config.yaml
activation: "swiglu"
norm_eps: 1e-05
tie_embeddings: false
lr: 0.00102
weight_decay: 0.0
Each number is 500 + 25 x the weight over its row's rms, rounded and kept within 0 to 999. Layers, rows and columns count from 0. Numbers have three digits each. The size before them is the row's rms in percent of the matrix's.

# down: layer 4 MLP down (transposed), 1024x384, rms 0.0404, rows 592-658, columns 0-63
# gate: layer 4 MLP gate, 1024x384, rms 0.048, rows 593-659, columns 0-63
# up: layer 4 MLP up, 1024x384, rms 0.0474, rows 593-658, columns 0-63
down592 100:506502526471503515491514511497534492524529503500560484529513500480512491454545493477488508521506514492545449535512458512467496501484516524518508510475526515495508490502510492526448526506461476
gate593 094:477539508477457530488478443487527527467504504506482530490460500486537437523480517560524491504450486456478502525512498531509513469519477452526501476495473531501501498542539467499476518542492511
up593 093:461501460505504502504485514497514477506491498505517451526553491500479519517539493493536505474508501494513535520537536506503466509522448501494536515473540488496510485525502493505500490553464492
down593 096:534516508504501488508526478504480490502504507573516495470498474494503514466510478473466489512523475493500531473491477492466494523500492560515500481481525497483514503464502496558536497484485559
gate594 104:525478508504505479509458489516510480526509495513531524473475519506514481533505482496479544498491516490521478499514502517522497520479481482513475562532466503512456526450519467466453450473474486
up594 106:544475432474485488463469510560481462461556488501531541488478502469512507504490527564475518545529468464499492453507472501504509509474517476491491488485514504507508506483524462482472478542496465
down594 108:475513488451466534494496479472473502478497506528525519479501523460503501503489515492470411531505450501501511461508471477479521462521487530505488487501558526481541488494459515551506526543499485
gate595 098:503555525546480516491504539494528515515463488520501498474511504486497482482478468523533501551488538519492509511552522499482469475516527538521517541508502495547536464503529512527478489488483522
up595 098:471480472498524504514480475527511505492518502517454523533537523515530512517478481545507485532547511462493489532501526489519542477509502498504545540528494510525539507520490499541510495540471498
down595 101:517500518497474475497537541539516494490495539565490504502520498480479503496472503507520517455493491502488479546507495476504505515537536508498462478485483504537507523473481513474526514526536540
gate596 096:495453542525549491486506510466542512507467496497501513511518503469501457478467527510502483503526539497518532531520529517477461478528526472494511502507510465492487485505534515477490473500502530
up596 110:539437475498477533511500481515488502490537497514478501502490488481449477484516506556526473478477512468542536500526488548493532466516520478504488500502525486461493474528532513539493500476486541
down596 107:487482471473479504493458496511516462463541536502492537497530488483432509527506484533525501439502511492511494461503476507472563453486487504524530486498528519492501494532493468536504503500473528
gate597 090:464503473500511478493531497489494517524481504514531466477541502502507497502473495517471541594498525505522550435472520509514493496485488528502470464478490516516496512481473530523494532487498428
up597 093:503489510476495488490495512504536518479491468504462502495453511469459526469479492521488496483499479529494507466465487518535485539510466498541511465484494459488527489514474472462524462488445493
down597 090:469471535521516495516520481529487489503487526518495477499498508516564472531495500463486517475511527507504447524495488478474467486497511502492514517528541470467514528468515497480524474523536558
gate598 094:500491511513469519488509531474537509463492491525492514503493541495476502494482520519506481481502546495528539495531481510490520494485509488514528445530499501528476540502506521521508482472532453
up598 101:533509520510493534464525481520479514493475462508514496527502522486492556533490494474466474496510530470517463515511551503545485476509507468521554523517548510535477524518495495519543517522518458
down598 098:496541476524533494526467513529473530537501477461446533515492538524479529497521518490496485520484505497494486493490497505476475463490490535530484500472566504517490481502505526519473510472489513
gate599 104:526554525504513504497508505503491476481520512519518458491521525552499482521516450554486511449452539468468475531499531494504503494463478513505459529475514570511496487522520477489450496541509537
up599 104:495504502497455495499498512501501509479503540506522495505529488458480527505501489460511500503562508470466579533533505514504504499467483492522497474486520498496469473493499519487480531513508498
down599 103:517492510526492473470485495562497479494509460516514492494478494492494472512528470512504480478515499471493544493492517461463513453466471484512500456469529571545525478497489517516440514526451513
gate600 098:525489490509473528508486506505540517530472497547450518477518483502505479529509521488487534546483552508518531500545501488440486481537484473528494458498522502483556521517495493519485541528473509
up600 095:540473504492469497498504505531477507543542515501455498541501564487513518466482500524526547509468456532485520457526491476489478519504503476482498544489536521478508495464514525499484564516519532
down600 098:471506498513521530515521522504455494486498471461497450489552465493503512529509521490490519497459493512493473541511526512509536525490464504543491518491500460508506512511517507519537496506468529
gate601 098:491473499506506502467479457471503502527457528548502494496484468490467524521457488501478508522520540509506550500531444545520510496530453503470466495531491472540535516497502525537511474505524505
up601 108:496486546495505537514530492539502464517518454487545475521487513493482513487527450461490518490506504483535510501513511492475510454497531493516503478472510520500464495532514475488553494491491490
down601 107:506482539518483475500522551514519505481479492527514518476470511504507525499507472473528487495540502528497477492497507508510458484509514580502504487505437523467491499501502529511485476470500500
gate602 103:533505534496514490496476522478507485497461496498498540444452471503491476513490447463498472513485527478485506516476488488468545490432496500499477531503492489486470534482516533482543485526492497
up602 098:478491558540469474547515519479468460465449487496496504501474514492501527455501509515524474526469501476463535445467540502547514544493532498476502533518447506505514523482536512479466459502510449
down602 099:521500529479500548517513509495509484483505500542507487468479520487486487471461498475533529480487505474508458523544458495483474492533493527515532462487488498493513479507456483538520552501474512
gate603 095:518510538464536569495502480472507525516550465529520481492519521470450514507534500516463460501474462486505482446515515463484534504508472515455470539458548498509498517507513517485469477506522478
up603 095:477469486482538481509512508506520532560473438488477475507501508516523521491525525475503544512525492502468523509483501471481529491485529484524472520500506520485561519493503530507546521518462477
down603 098:513504501515496494486483485499512475480511512468511471515507481492509492535465499490469509494497567530510452496485491496484499473540531472492516496532471495477490445522482483500505491507510547
gate604 100:515536509515508500520488512499517455500512499495531494486525519485469502506504482537535490505511505497482487469468458533523505467462553477500496473478475494516458485521526526506474494493477500
up604 100:496500519527470546537517475521478505497523496500499501471478520517460512508483514516503510449507495517513496512498509487454493524512494525502521500531480503495475526487484467490530464485513491
down604 101:544531523495495484514522531497509531505534517509519482491480548500486484525463518514519525508473502519555481497520520550496559472505510473545510480492491569525501526490463491441534500530429493
gate605 110:526490528497516499510534552528492501495502474507486515496510471506473486504487482460477519494494529540548514472489468497480486476511499505510482491478493488505463451477483509488492505493497469
up605 103:526506523531468506492522504575519519475462517546481549485518466475516460529482493527497507521526527469494499492500500484509511481494503444540496536529505479463487479526469519506521467487543508
down605 102:527504502476516460471478510504495507542493495456489507466488496467503470502510474535529478489445522507486473507461485501487557471507493521444506493497508508510516523449494447509473487488533495
gate606 086:531511482485533481471536556511526511520490494505454536458489542544489486501497503453520507485515492507504492518466503454526483487518481494531477471503495474535476473453506532422529470508522470
up606 092:506517525464496521520520484552494484557490495478535494495452504497519486505484487517508540471482496523532530438530462546539498508475562501459489493496509549505504466526541513552514511490495539
down606 091:496529486491499558507539545496519495483501454502523535469492495484471510453520513508502500553501467513462509474457489466468454523516466499532486467501500545516489503501516549480527508516515525
gate607 102:473529531517509497458501495497509477503511512508502476507521517464522508481496470505500516468482491483504478537487529521545478486496452477484508512493494505537515519503507471486493475472497547
up607 103:523491493527482543532502524502521517524474504478516513494489502496495512504502484516533470516517487498520464431530527543492506497484507531521486489520499481495490486484490481541526455506505524
down607 105:506531496533487452529498486511551476518508514518523494507532514479497512507511460448525467480497465471479529503510462477510499494503505496503521497524472473533528488507525508481521461484486551
gate608 100:496490534513516488451488540432477486498510497526536505482502496474521512471495476468492537497498520515484510471500512487532481486505489494511507555491528477510542498484543458445466483473513545
up608 108:460540513490503523471492547461499459512505464483459479503557449488513505478469511518509461513541504522481513507480498505483520547494490535447489493542481509529544479519490579476531528504524474
down608 108:472487451491493498495510486509511490554529546490509515526477533487478535471500491495534477515493468556493491520490503500524579506533483531455473548523517525498525512473479501510471501473451490
gate609 105:503524492476533511517476542480535513531547495527493528509503495540518505465544453527485525498464460490511513541506502486466490508519450513478484465521507521508544455483478498451474501516502477
up609 105:516511495535496515554467456506503476476478510516487460534445486506504488508533523498486512502505498436475499474519476477520509516504515465495477509504496519527467513490506461507520513497493533
down609 100:506512516452478517531479518487523484480515520593514504500513485526501470512502495521505499504518510512544542485529503466498523510474477498482497475471488515494548472527542489480497520489530506
gate610 097:499510502484481510513467500486482543475455455522532510564480499493521511465498501477501531551510531559492524449479525496476490501525463486463535466463451481506504519519514494527536482496513533
up610 092:504534554490551495497538530501489486523493508500426518472479533527434516522491500506519501503512544534490491479473496476506497510509522535504488511479563479510497499480501454479514480480491446
down610 096:464483479472450512562531527505506495517454530485549469561473493477514473500496527455484524532466479506522533505490511444531529525497458468474520503482495474508480497515490550526510518504519508
gate611 102:532507485561475452481511482485482507486493516501486505519516531497490480486443480522482520494541500483545490489478503487519510478518500483518502526478521509469484464478465517475532521467514469
up611 101:517479508502480509512461527466503488509511492497530484524513538530496462523483492514525499547498486503514504521479441451513479493522514492502515525516462515486483507517510477530506479501468511
down611 105:476511461569479463496488514514512511496465479534532509513576456480499499444497484521475503495500532511512503494487535534537540497495485456484508492463510492450543521518489516472481495439484489
gate612 101:549425458490560519543525509521489519479465495528505529470480503545462509477487499518443514484512526479497531491501521524505512512469536504511516492510503526514518538480489510464488505504484491
up612 095:482544533544496511447550482521490509504450480492461466474470469446495504512470506450521515525508532489514507454517519476462476504500489462541546529549483482464533521516525527511492460502527491
down612 096:489492472499540515481484506499504494529564495514502484489504542493513512498501493551458517473511490505487437476498482494481472517458476546473510503501492467504514472537512469560533512510501508
gate613 103:547503532513542528459491516467499510503486525526482497455509530486514490509443491514521498499487493485489515494479497499499473467501472514507467495506441494494521488499498477485505526519543506
up613 110:475449499526482507492493483492526509497490473517513544519470483509504520518496500480494516503560514454443515521481524497510501477487501489530525519500552520496497503535534461501480513514461503
down613 103:533477535489548510517456506478531517474495505490500522499544507523467533451505496482467523515539537476504537517503516531490487482528489512496487471534495536503523505518493484487509507492500528
gate614 100:529481505494496512516504474524502491523483515502487538486497499551428500485502505493506530505521480470520537511469472494481515458481448512489495489471477490501511499500441514565506479474465515
up614 101:490514509522497535449504510520506536540498499510521484458549498471498455506499515465503478506489500471481522511495513552533499481520496503486482489482545509462516510472489495487491462471506512
down614 104:488495510531503489475529521513450481545490547459513523502519528482488536498442515480520543480487510534484490480522480516483510537498498476517443494468485477505519480453495495530504509470510508
gate615 099:493468533485523513520516513498461479524481481487528516513502486522456448553476507495535511484457479455509505477514485484446499453491555482513476520515475479484445488501483490543484511501485493
up615 094:524485468499522552537516483510518507490493526490491513506487539512498515518513540516497449465536502472519508484483506521519472506499507520500532525467514528452528481533489512501497509491473524
down615 092:540509499548492499456514511537525535481521507564490460481469494516471516474471478495507525449507489486514495489508536478524506503482457495515490494536481497521503510458492453462475504489465483
gate616 094:500503443468501534487466508496496524508539501475470473541474553459489481516458475502501437472519446479469464501501502490452530489552423510496524517490527486495497489472489496484501541482479499
up616 094:485491521479501501492496499466471506519490515519492487509483472486488496493497511535476513510489531488478484516541498491465456462503506471452534441503525491525530486532488530514466546509501480
down616 091:503514484451496488525487510510522519533506479433439504516509507461553501492517508492471464449474440511495522468485477534486489516512485519473523543499504506489486510496473468491532484504505510
gate617 097:522509487475516508432531563466485502456483503496461484436470478474468539487496476491460492451480511526497497464454482477519531518483473500513484523511502474459512531485466523513458507485494499
up617 095:552516489470512494443495499488465479486453491487486524487465504474467548548484493500491507487499508534476480438510484487480502465489456495524449523533490472486486487480478501502509510520518503
down617 093:497469476535498507497525535452494490516517446435480479475498503500527491518489469489494503543471519467508498490525529502505499568486538494518541463517482447475498537507483509476503505499424489
gate618 098:479443469484440550512518531539496524532526501473504492488496515501501513478477486494481518506520477467477524512496491469504485473529464473492475483516493509485467482464501493541527464494494478
up618 096:553498521497466513507497490501509493484507533511511500506537483481490509498534548461482503516518487511540522494524459578533458504551484504484536462480470491508504527493539526517459505454515536
down618 099:516516528482496533520544465489497506517525492496490529492482492528468528483461514502476453488479472506543512514510527478487532488486528500490493506539489450484482497497503508465517469511521455
gate619 100:506529514510531500491498462508508488505514497519465500480525513542477493481461452529500554484499478494516518534524521545477528515511483464495523477531449513437493495459481482532492509505525476
up619 101:491520504499450478491499518482506542497493501508488512505508486516554503520463529475497453507512494495492503533506509474517499495490472520513498519517498519513515516565499470473522476492489477
down619 100:536526477509483506474462495513517494520531470465500535481500501509487490502453465494503474488486471519493557532524536507527492512509478512491502495518500460478518492469488515481530506469502481
gate620 105:516497464518514501491528507478519479534454492530468494493548475536504435495506489500500541529485550473515511515515498517501498498492521475490507473516556496504521507489522471502497510499516519
up620 099:498491457536524534494487496484485513512512497479459469521465469519489498539516486542530492471498445474478512485476505485500561492505458471534480480519518488496506489524458518491466479495478476
down620 092:514502502443497536467511501519512517514481492489520527527527493557453505463491510533455539543461512521501491508484493504480513480484574489464501535482546504548505491556507500553525512517508542
gate621 106:492502558528548534524493526484501542520528497562459514452495491537501479530521492485483504502507516503459512542472526500541468480487503504521471507502527493505504479495506485475496515468488529
up621 104:522474560494483529495502476521469503513471512501517493482542474494521482518465499455499498527513511526517552509512516475498488488512542513505533544477485525507517526552512526477476501527484478
down621 109:516486525526523511510499490460475528452524538443470530476523550497455499501520465508513483499486496465506494523546507483513472508506532533495502515491509449490526541457509524522525498522470507
gate622 102:537501555552481496511454483472517501494513537514491492485506554511510461511526470515497531453537492490491513476480500535465558489448523505465493473503479486515499506530536489515511468474521510
up622 106:466500534534490482551443463483521474482519469512476511502493491429464496496478483515571501515506484497550508450479510451472511475492504504460514492524510486466526459530484464527544475473525511
down622 103:446498467482514552524502501484473489490463485492467536501531508503479527442494534475527498534507486535516437526499513480531504485559460516496479481505474541475460521521521504515505510493483541
gate623 100:491495530486521505442482554481469532490491503505487513519492473545486539496454491501503500491526485512503522463540454494492500472538490506465463453482465517500526516517506466490519470469498517
up623 102:491492485511542487514505516484506496473478536512454499514471504485525508494500464500493472533524497459487479466450501494523527510469494499536499480501488453471495522476462519498505462509506463
down623 101:520560499472476495503520517506519478473511479476518467488496516489497528476484524506492551525458516502485515523449491538494542518474485495483479490464486506491534479484472500536508554509523525
gate624 090:507519530559538497478496549476548492488477460511522544488501504534493494517448461506474471547493557484494528476534506505514495478529529502511473482528456455509462512526520506510494493510489466
up624 097:502516481519502513520489491518529514486482447489506504508475493499527483499497446523492502518472517478476515520505476519527510486474511498538499490495461474453471506540500512537542488532481511
down624 096:480525489486459504502539425520480465487511506584487422519474500444524464494547484508501494479421480524503504529476500470498495488458513506527507551468519575462559521463497474518538465486501474
gate625 102:512518437520523477499494490509474481509481518525473521499476519540507504522535519526514510487512499507496512502538464526535516515530509510504474516505467537490497507508503475510542499485481512
up625 097:470448494497584500527504483489497526512496489500495516478520505462474523464504467533453520526485490485506491483521505495484547499485492514503488529498526508469555525460499537476536503514478484
down625 101:511498519529513491475502491511455476491538491557481517470520508503488528550487551514512513511471516473503509529472468470519491468453495512502494469496486503488509505522481478478484519503549511
gate626 103:531493501532510549528552526491512477530517473541491503443509486562461464467505485478469496475498518487468561511533493503524511524523548464514496468514493530465462456515497511508524495488483480
up626 100:504509500490550463522525540482507501555513482539516512474513510527532490498481464476455523485465482479507498501498505513559516479486458491518528504567509512539468520472473507502498505467475507
down626 101:483511532500470476455553490514484529464489498417480496492492537440482445525509515517487496514488511506470503482488498493495458530474538518478480503477489496485501533534503461489524502504477530
gate627 109:496497503467506490486496483466506465514519529531518474528500526514481544531513505498481533501496491542502489480536496466486540547500543460552490500499517512451528446514521502526540482506526535
up627 096:484519491470500519480476512543511507489531439490470537492508494509542522448501498463479473550492459509504523541467498488535519512503512528482496540491520479508427481542521508484538490499474454
down627 091:517468518478462523453503476476474504477505519638507467501496507500498488519516472491487512442471487549531474487506467472517510546487532474512539445479507479522545492488492447499501524486530496
gate628 103:523480539507512522507490475490516489533518541489499499455476575508476466501483488529507553483525465488527520486501493485455522488487512518431486512527521525449527472500503507442494502493584471
up628 104:465500456485501486540495533496462489441524496495511521509514511492539515488473521448477497514501514493456453493484466502499459519484485521501476497530524512521478498468497466502463501515509522
down628 109:488498479482496513492525519515479497511517472491490485444492546486508546472492554482445513489535497484520519460522495520498483514514470472490505481516477439499513489482468471513507469522508511
gate629 101:470521445515482503509430514490515471457554456525486474512447524539482525504480467504493524511478472541488504526477486517497488457510497538484482496534503479519465457491530543483457483524552475
up629 101:442478516550487508518499522531487494508494482531488528491502477510502501492454542533467524513526520427472490478467524461471487497504481498486450524508491518478498521479502496505509516548475524
down629 104:525502536491510490483502506539493490459497501482521546518526550518487500533498489478494530536496519488497491516500499485495480556502488479541538527521510519516516534518483497493561557500461479
gate630 096:477475466516478467516512482510487507467503516486491507524446491459507516494467526487532473496509529485499452515504494526485474477496487479494507525492514485475507490503479521493529522547470517
up630 092:476533476474502490477489458520519445444515461516544504537495464484514483508519526468507532498505471500505532484496454545517538477500450499512513475470512498544507473474513487523532515544493505
down630 088:498557531516519512505516515438494539518503478443476530472488525489496511492524496515493523530469488537515495476514499490500493507533525517503496480538531479458493540506503462483475481463518493
gate631 095:502485475567517495479493491534516478463490491538485536535509516536481543497481490532500483489510547475450513460535532528506482514460492495485457452530529524497485515434494493499447495506536489
up631 099:499449453506481527535481525504509536496491494522492472489505523483492519471499500518507531508477552563555473526495500495551522487486507487541489441529532496492472522486508500479511485458534509
down631 095:516550544472470486517517478503492517495503512400469488487503547518517480492505522492543487498520489509542513510509466469484483483497506504503513468454509434500534512559453530539538504485498459
gate632 100:524523455507494494454504534537517482492497508511544522486518511502453484493504479493446498447516549543513498531513470498495474481476507498504504486513507485484475459515524505494467502493500474
up632 096:541513498476438494526504473526543493488511498517521536502518477462495528535536510501511523499467519514494488496541484527486479480504472534518494484497487540518502524496466529459496514524545494
down632 099:496446514539496499487480479508492470467509485458542497535449520516522503476494483537476515506502517449520557531523504530490470506466539509504464521498503501468498473508516502484479502522461475
gate633 107:472489561547550539501495517501518495551515516495498492470506495498443540451441529473489523502503538493562499524529513532491449507490499512490486487488485524520465479517500474502500519476519511
up633 098:557486467518509482567496514483511516496484524508499475512507531520502497516498519511526484529449487549551492471512456502502460485454482504488520475506540514486495560514518529475418522487541527
down633 100:478521468454524491501533501535480490476542450516481440488492495498503525502481516474481507522549476477516462528502500567489526482448506501498520473522471511481477509541508467482523505473516490
gate634 092:513479452474501490517498480471490500523469476508505582515505522515484441515474481456480483502551490481533477506489497557503493467530523538515484451505483479507516506545509519511510517507479533
up634 091:494466472498531444493486514492479531468492483478469547494462516489517492496532522520515494516524494463499488502483471516502527474512472460479512477480455515488540497503474480535536486489478516
down634 094:500503493538514533470478475543521500541552532488438474537506505519520560505508485522458523496518464521477509519513509477519474536446490541458532543441515498489531503523508472531526494536498525
gate635 106:513492534519484526504493495490492492495501498489476492536522501530538545513491454501488474529513472489506492510511502514517502459532459522533491525530493471475531517534548521496527493540503486
up635 100:472481485539467509482485515510521506493518534486509538490537498507494486508514515482453477496492535489515506516531525496504494513497517531487515445479512490480536562475502502527485477494463502
down635 101:505515491505526475530523481520536468498511478453478502499447490552535476511483513507510474482524467546486486528464500466514453518503524464522498532485467511476489489513502537485512502481490539
gate636 101:484477515507449503497533507504485522506487467477483504480486475505513500467502530481474494528530472532517563563483529515497498542512491462511515486470458511535516502507494462481513532477514531
up636 097:504496574515516498465532509489520499510467515511463492470545492494515479495502499467520505479511511496551514484516526502530477490478519525542516515504522453439487493490506464517511460447493485
down636 097:519531475515488491510487494493487493501533496566496533497491514506474502530473460509492497501540480485457468509471502466490526511462477483492490545483520521574529481521539501481470502534455503
gate637 099:503530501506504485507508462520508518479485483502504493513496476489514494531499456538517520512519464509455540466499459480512445507504526496510532550481490522490478507495480539488543479509517511
up637 095:472527529485529463547448514487561459491514472501517497510490502520488514538506452470511542525462463502500473492556505469505496496496513493523493465490485495463521428498507474512538484512507523
down637 096:556499492527458497525539505473509517501491522504491460481469465497499469546489494546512481507496521471477481511496506477532519498505489504448488502449537512502522508460532497501539534488567481
gate638 103:519525514497498515517470505512470516490534495486507485481544485472499487454531505468500520484459495571503534510508501488514488492532466509483526501462476517526526519478479547509511520519466513
up638 100:479525523503478536517487536462474512520544526505451506448540459510476523479501465496501521482515519511542548530506487506518538485542487534495509503468500506537509462501510462438498481453463465
down638 103:533474479528540476522469515549502504496473449416522482539524564470532491472499508519511524526520497509535517493482505499533463503519476496498482517493490460484473498543501534531495547503531534
gate639 107:487527549501560561522481523508503502523500518502504544505518522539453497525510509491429469511509523502469496484534473537488481474520472531452488449525515486492520531492473504517460501493522483
up639 103:509520489513509499499492508486523474485533471522536524497490511490474457484526474490495473525501508519529472512478480477534529492496550488481521497496533467483509528504539491505501493496505509
down639 102:509497542452506519502490484505488475545467479528525492516490491495496493479541462439479548520505466499489480516485511495486471541538507456537486522508494480543487495512527477485505502524501507
gate640 102:532527534514472523482513486491458463513520513503493444461491483532489496492487559462474515461502465491498505528495515493516513521489478456486475466508492514504543459521499541456466496474547506
up640 103:523528489481492495455464497489474494475490482525529472477529501490532504471481476483475487480511477470534473458526531505495456472451469463507501463494497489517512487505500486486481531519492512
down640 107:509504498521529480507473475507521481550540527503539520531488518478531481544509451489497507525531500490513511548500521525480510493523484483507551567487509486514495513508527511472482486503468463
gate641 094:581500514474508508520492487510537494530483470501507523460476489481496538497497524507548490472483534505469499487494527476489536509495511496509471524470492474486531540509456468514481491529530482
up641 096:489454505506494514502505490519492537506509558461484451481524499521465524461473499512490509511526475530512515462452485473486495521457480516451499536524497534473533540517475502555528524490495482
down641 097:490527522490514462506511485457503528489518448508532499520509495505517483532505470484519500494451542496493505504501502517483510524525504488545490516515450476560491506487500525484499512507489498
gate642 100:512525514500536494529477486487542475473440487495533509508525463529496509505515439508534522505475499450497533485512432526527453519521568490486473499539507505510492501471514509503510533524445487
up642 096:500507471511523500498471480464548486496510476490501483518494529492522477509500440476470486487526558488524503495513471496514505494490544477467538500484517491549471512500485522511495533482465506
down642 097:554495513495485488470514514533494508489506457487499469474525493510502542470500512534477490523466512531503467469517572492480527472510446557505480530472453481497495506516502497507482498451506494
gate643 110:479505469507529492482490479474514550526483549544503499521448525464477497514479478463469491465501476480457489516492524520449503503510452505479522510552483503509560521490509504457539497474479520
up643 105:469460524518461483496517518512490503509511492496476483493501502458526515518553512489463480534487473493529523517460480463542512525497527522532525454468502472488526463520480494481493504501524530
down643 107:525479515490522511528488492529494485522477485537506491449475521510461504509515507485463514455444492530503510536504495528513531486540459526518471499505454510514523481492536503482484475534523507
gate644 096:496486506479534473487501474495521527496493493538500434489479530526496502458551507524491504488521524465534484476536521450505518468488548488492488495513507507515524514529490475529549488473523477
up644 096:538478482490525484497495504472475506473502511517506492479477494487509509480511505538506493464495553496512535479484501506507514501513495487536477452506495535528471480471424519536456531503498503
down644 094:509509535533481490523488541499529502543456467451488511493496533517449469493524518470530456492467480532520505499517499442496507501500530505439511572515517467479542500473541499460512489495486478
gate645 104:547516469507526458458535511493519529481518477521485488517479524486499491478457519530485492495470490500472472458520515486506515481510474496525459472524515495517504492454505496446490495519487471
up645 099:461482523494518468502510513515536465468517480506532516503528501459518491497495530447495534459477506501472465466497524430507513480504544487518514457481518459494482497478523516499487490526486506
down645 102:501520505519514479502507443483471541478470517548555462517539492549518484495524526497444483518520540528521487504468497549477465512553530486490527511522503524498504485503479495518496520499519527
gate646 097:493490493474478516460493522489479495477506510512491473519463526461507480509500525501510528506485554436542457475509512492460539528464505472491508556513522509564473466477460512508479470503476499
up646 093:520525496533460449461493502512505496494487522514521491468482446493498488488503489539516493480499571493544502520494503474533498507481537492455479526483497519520513477482453505503481498493528514
down646 095:462469513454527526485492529461476489460435512477511484529530569496544528537478478452485500477483481503476518484477505527499475537507486530544500480523497527490483483510526483503514498500459510
gate647 097:458489518508549526449520515473499467507521513500530552482504501501526496516481465477470507528477502495501490567507491524505514503483431494474480519535517554543532516494562505527511487458447521
up647 097:472514495457505520510513511503478489538507496456549523480516514461550559511542398530515488465469513472500481546511520480526519514483499497501483543512526547511512524501543519504534490474474497
down647 099:526546521494444494539497468543484493534512528472512497464472478439527494489499490485570506489494522442479500509476479510535500486480537519488499496496505498504455475511527506514504511505516548
gate648 096:531532512477508515510484503475530504498487470497527519489494529516484532491511518490513469482514480483495521507470444516530513506480519540498474477515479562459506469493510482467460485514532527
up648 098:498549455512467502507454503461562492515538538518502552495507475495528473478487483481531496487507525467538513494487518520517514473485546516454482490498498489471489496542495495507506491505519493
down648 104:502535490472507547507501528531495547458513508506538517512463521501463512496513470484526537491515482502442466490525487535505484514527492469470510459462448503440534481500486474529488513466511513
gate649 095:516477527532545492489527526495550517524495497542522540436502523515466496490460485485506498494501507453502450512493517520494533511522505485486474497474509495482514520470475530477495479465508514
up649 099:542478533540499523509518525511513519482464467522506551482430493496457476489516448490540523523485499475480535503510518502465518475498478536503506459470542467485487487479505527533519517532496462
down649 099:510468500484495520529498467508478494492529501508499489552502492479506490481514484491480511560522498493481511515500476494499471510470502529480522491517517447493480491524548487538492540532497534
gate650 104:528474491498516479467515468486493521534489458509543506522518516472472546499484494485466511478489505503442463487488496459458493464515457495492490501463525508488540517458505497530548534527485534
up650 105:500493528515523463475548465503510511512488528485531442508480493498498537491500534507491493468495491497506516492476501502516459470457522442488496456500534482474463524482521513505529455466555503
down650 104:542522504477473524485491490509520501504502473473497509471523525511472460477517502544465519480453529511518487498487518531500523474490501517511509487463503491487470526529519472561485473485501514
gate651 094:533449456488462500486495506475494492522518510503497487476563502472528465500467487503546469519482513547524512422480473530495485531500518498480564488547500501530484478537505473479451458467534485
up651 095:477533506497536491524520506530522501498517451485526462492548531531518502471527514505474468511469446511482512499460472522507469497554494501538472491493483515497496436499529492514554525488483508
down651 099:492513461502453489492501493463512507516508532450488509443481493484519501493502533494480474486553511513484505501441491498457516502535484494461491487486485479512502544524530483513496500448539503
gate652 107:515492507515522523483499497489517477513529531504514499504487498492490512476503469485455471502485502484515493479501522508504442490495521512510524470520524524488518483483517516501519551502501548
up652 109:451534510493477469448487500484517462512514479525528503538469472541551535507533476510494534458488480516524519524514467496496546494492452475485473491472478526489514495494515464489461531523536538
down652 105:508537497458488457514493504458519466503528494465520470510486495475494489496514495517497517490525492460454495512472472482498464521468511529506467469547510490514513449504514501485486519472527520
gate653 108:514462555514484466498519549525514497496515529497511528459469494534519473501502501468528516497491517486534513518511499515542528438508497516511494480523480506478471511570492466480488469463470494
up653 105:483460490492516504526486474497446483508519494485455454500498498552481466531571512533513495458507507493503480525498561456448474562520542458477519484501483500525529507514503527488451477483507496
down653 105:504518495537462541474487507510485463502507525540530494517521507536502491490445511487499497501500506510507458523470491482525494462480504510476514516469532517498513546509507515534510499505476488
gate654 098:483484525518487489538510438497471518509504537518514520526495563472553505526468510526533503513510493455478503463521459476479482450506483532527534532510521545456494501502489509488486489487504530
up654 097:549532498519434477470501492487492503485491499508541461467510479482499521476480496486507527531505510525499489503479488447520521551517521488477484533519527506511514533466539522507468517498510481
down654 102:480475477501539480482510546482489505475500470475473468540519493541424511467521479548518523497552541533513450512502536525471508537477509476512462492471523435490489513538535493536485524449529493
gate655 103:523518542512515507513509520477515468522466476467505512494520503478498537543509506488506488501525500500455496521521484502509469496516486494479454516533463528463463516537485524486522546485465530
up655 102:493471489519513500485476547492498521476498504491478547493476529493478492564476502521540520489508499511518520452509497537511497502522459542514486487538497494476495482498513502465430449486474515
down655 102:518507530507503507467515495544521576491472512480530486478521516537493537456501458498502529497465484463455482540513527492521478477525527481491454496527492557437502518525526529515505479515488476
gate656 096:481526491496493506502507488488444514491520508511454474438527501532490506527483466502505515535489499438512544482529511536497501492470515532501539484450508531514474532504497510505499445492525520
up656 094:488505521472466531528543549526486513500457460501538476479515481501519515537569509503448502520490515484475477533477530530482520459467453484517470493518499518498509520526508532492501459467505503
down656 098:447463460481535517514519492495484532502532506507505504499459513489502491493463488498543498444493502522497530510519483503494478521507537523455522499450524498476509494487516493486475494467521536
gate657 100:487480496504517487506491484535513500498512491516522539528473488483491504453493516504480455483531500468547498475469490538500507459481502470484475479500517515512516481593485481546485520481460509
up657 101:513485516521478476447489478515500516465516508500475532524466510445492504473494479499464504479496496505542502519534507517521487481496458513501552474524494457525554526474504510524520494505504499
down657 101:534459484502481546509531494508505521432535542500521512477473506548513506516519516477522491532517476498508495489468566503511450505512512541482497532517497551458502494504519493464516477464530498
gate658 101:482533501500478432503534513452533501544495499504468494450495471485525525535446489512515450467466503470498519511438528526506480475510502485478462483505523549507507545483479480473510472508520491
up658 100:479491462441533487533534504545501490488530509515481504569521504513467502512512491485486553511474481535487493492520486496459511476484506521522488521448505494521462480496502482515453502437454485
down658 092:495512481469493505467498519484512524509522465462471515480508528444514494486484518509469519472465554453483521506500480458502500517477481449485498528518524570514498502481463491472515491520485505
gate659 098:478510533516455482534501506489520490455480499490500493487489472530502528525483439454500484538495532522495537507488475540550506471495524501455506536482499492494472484556548530496522511508479502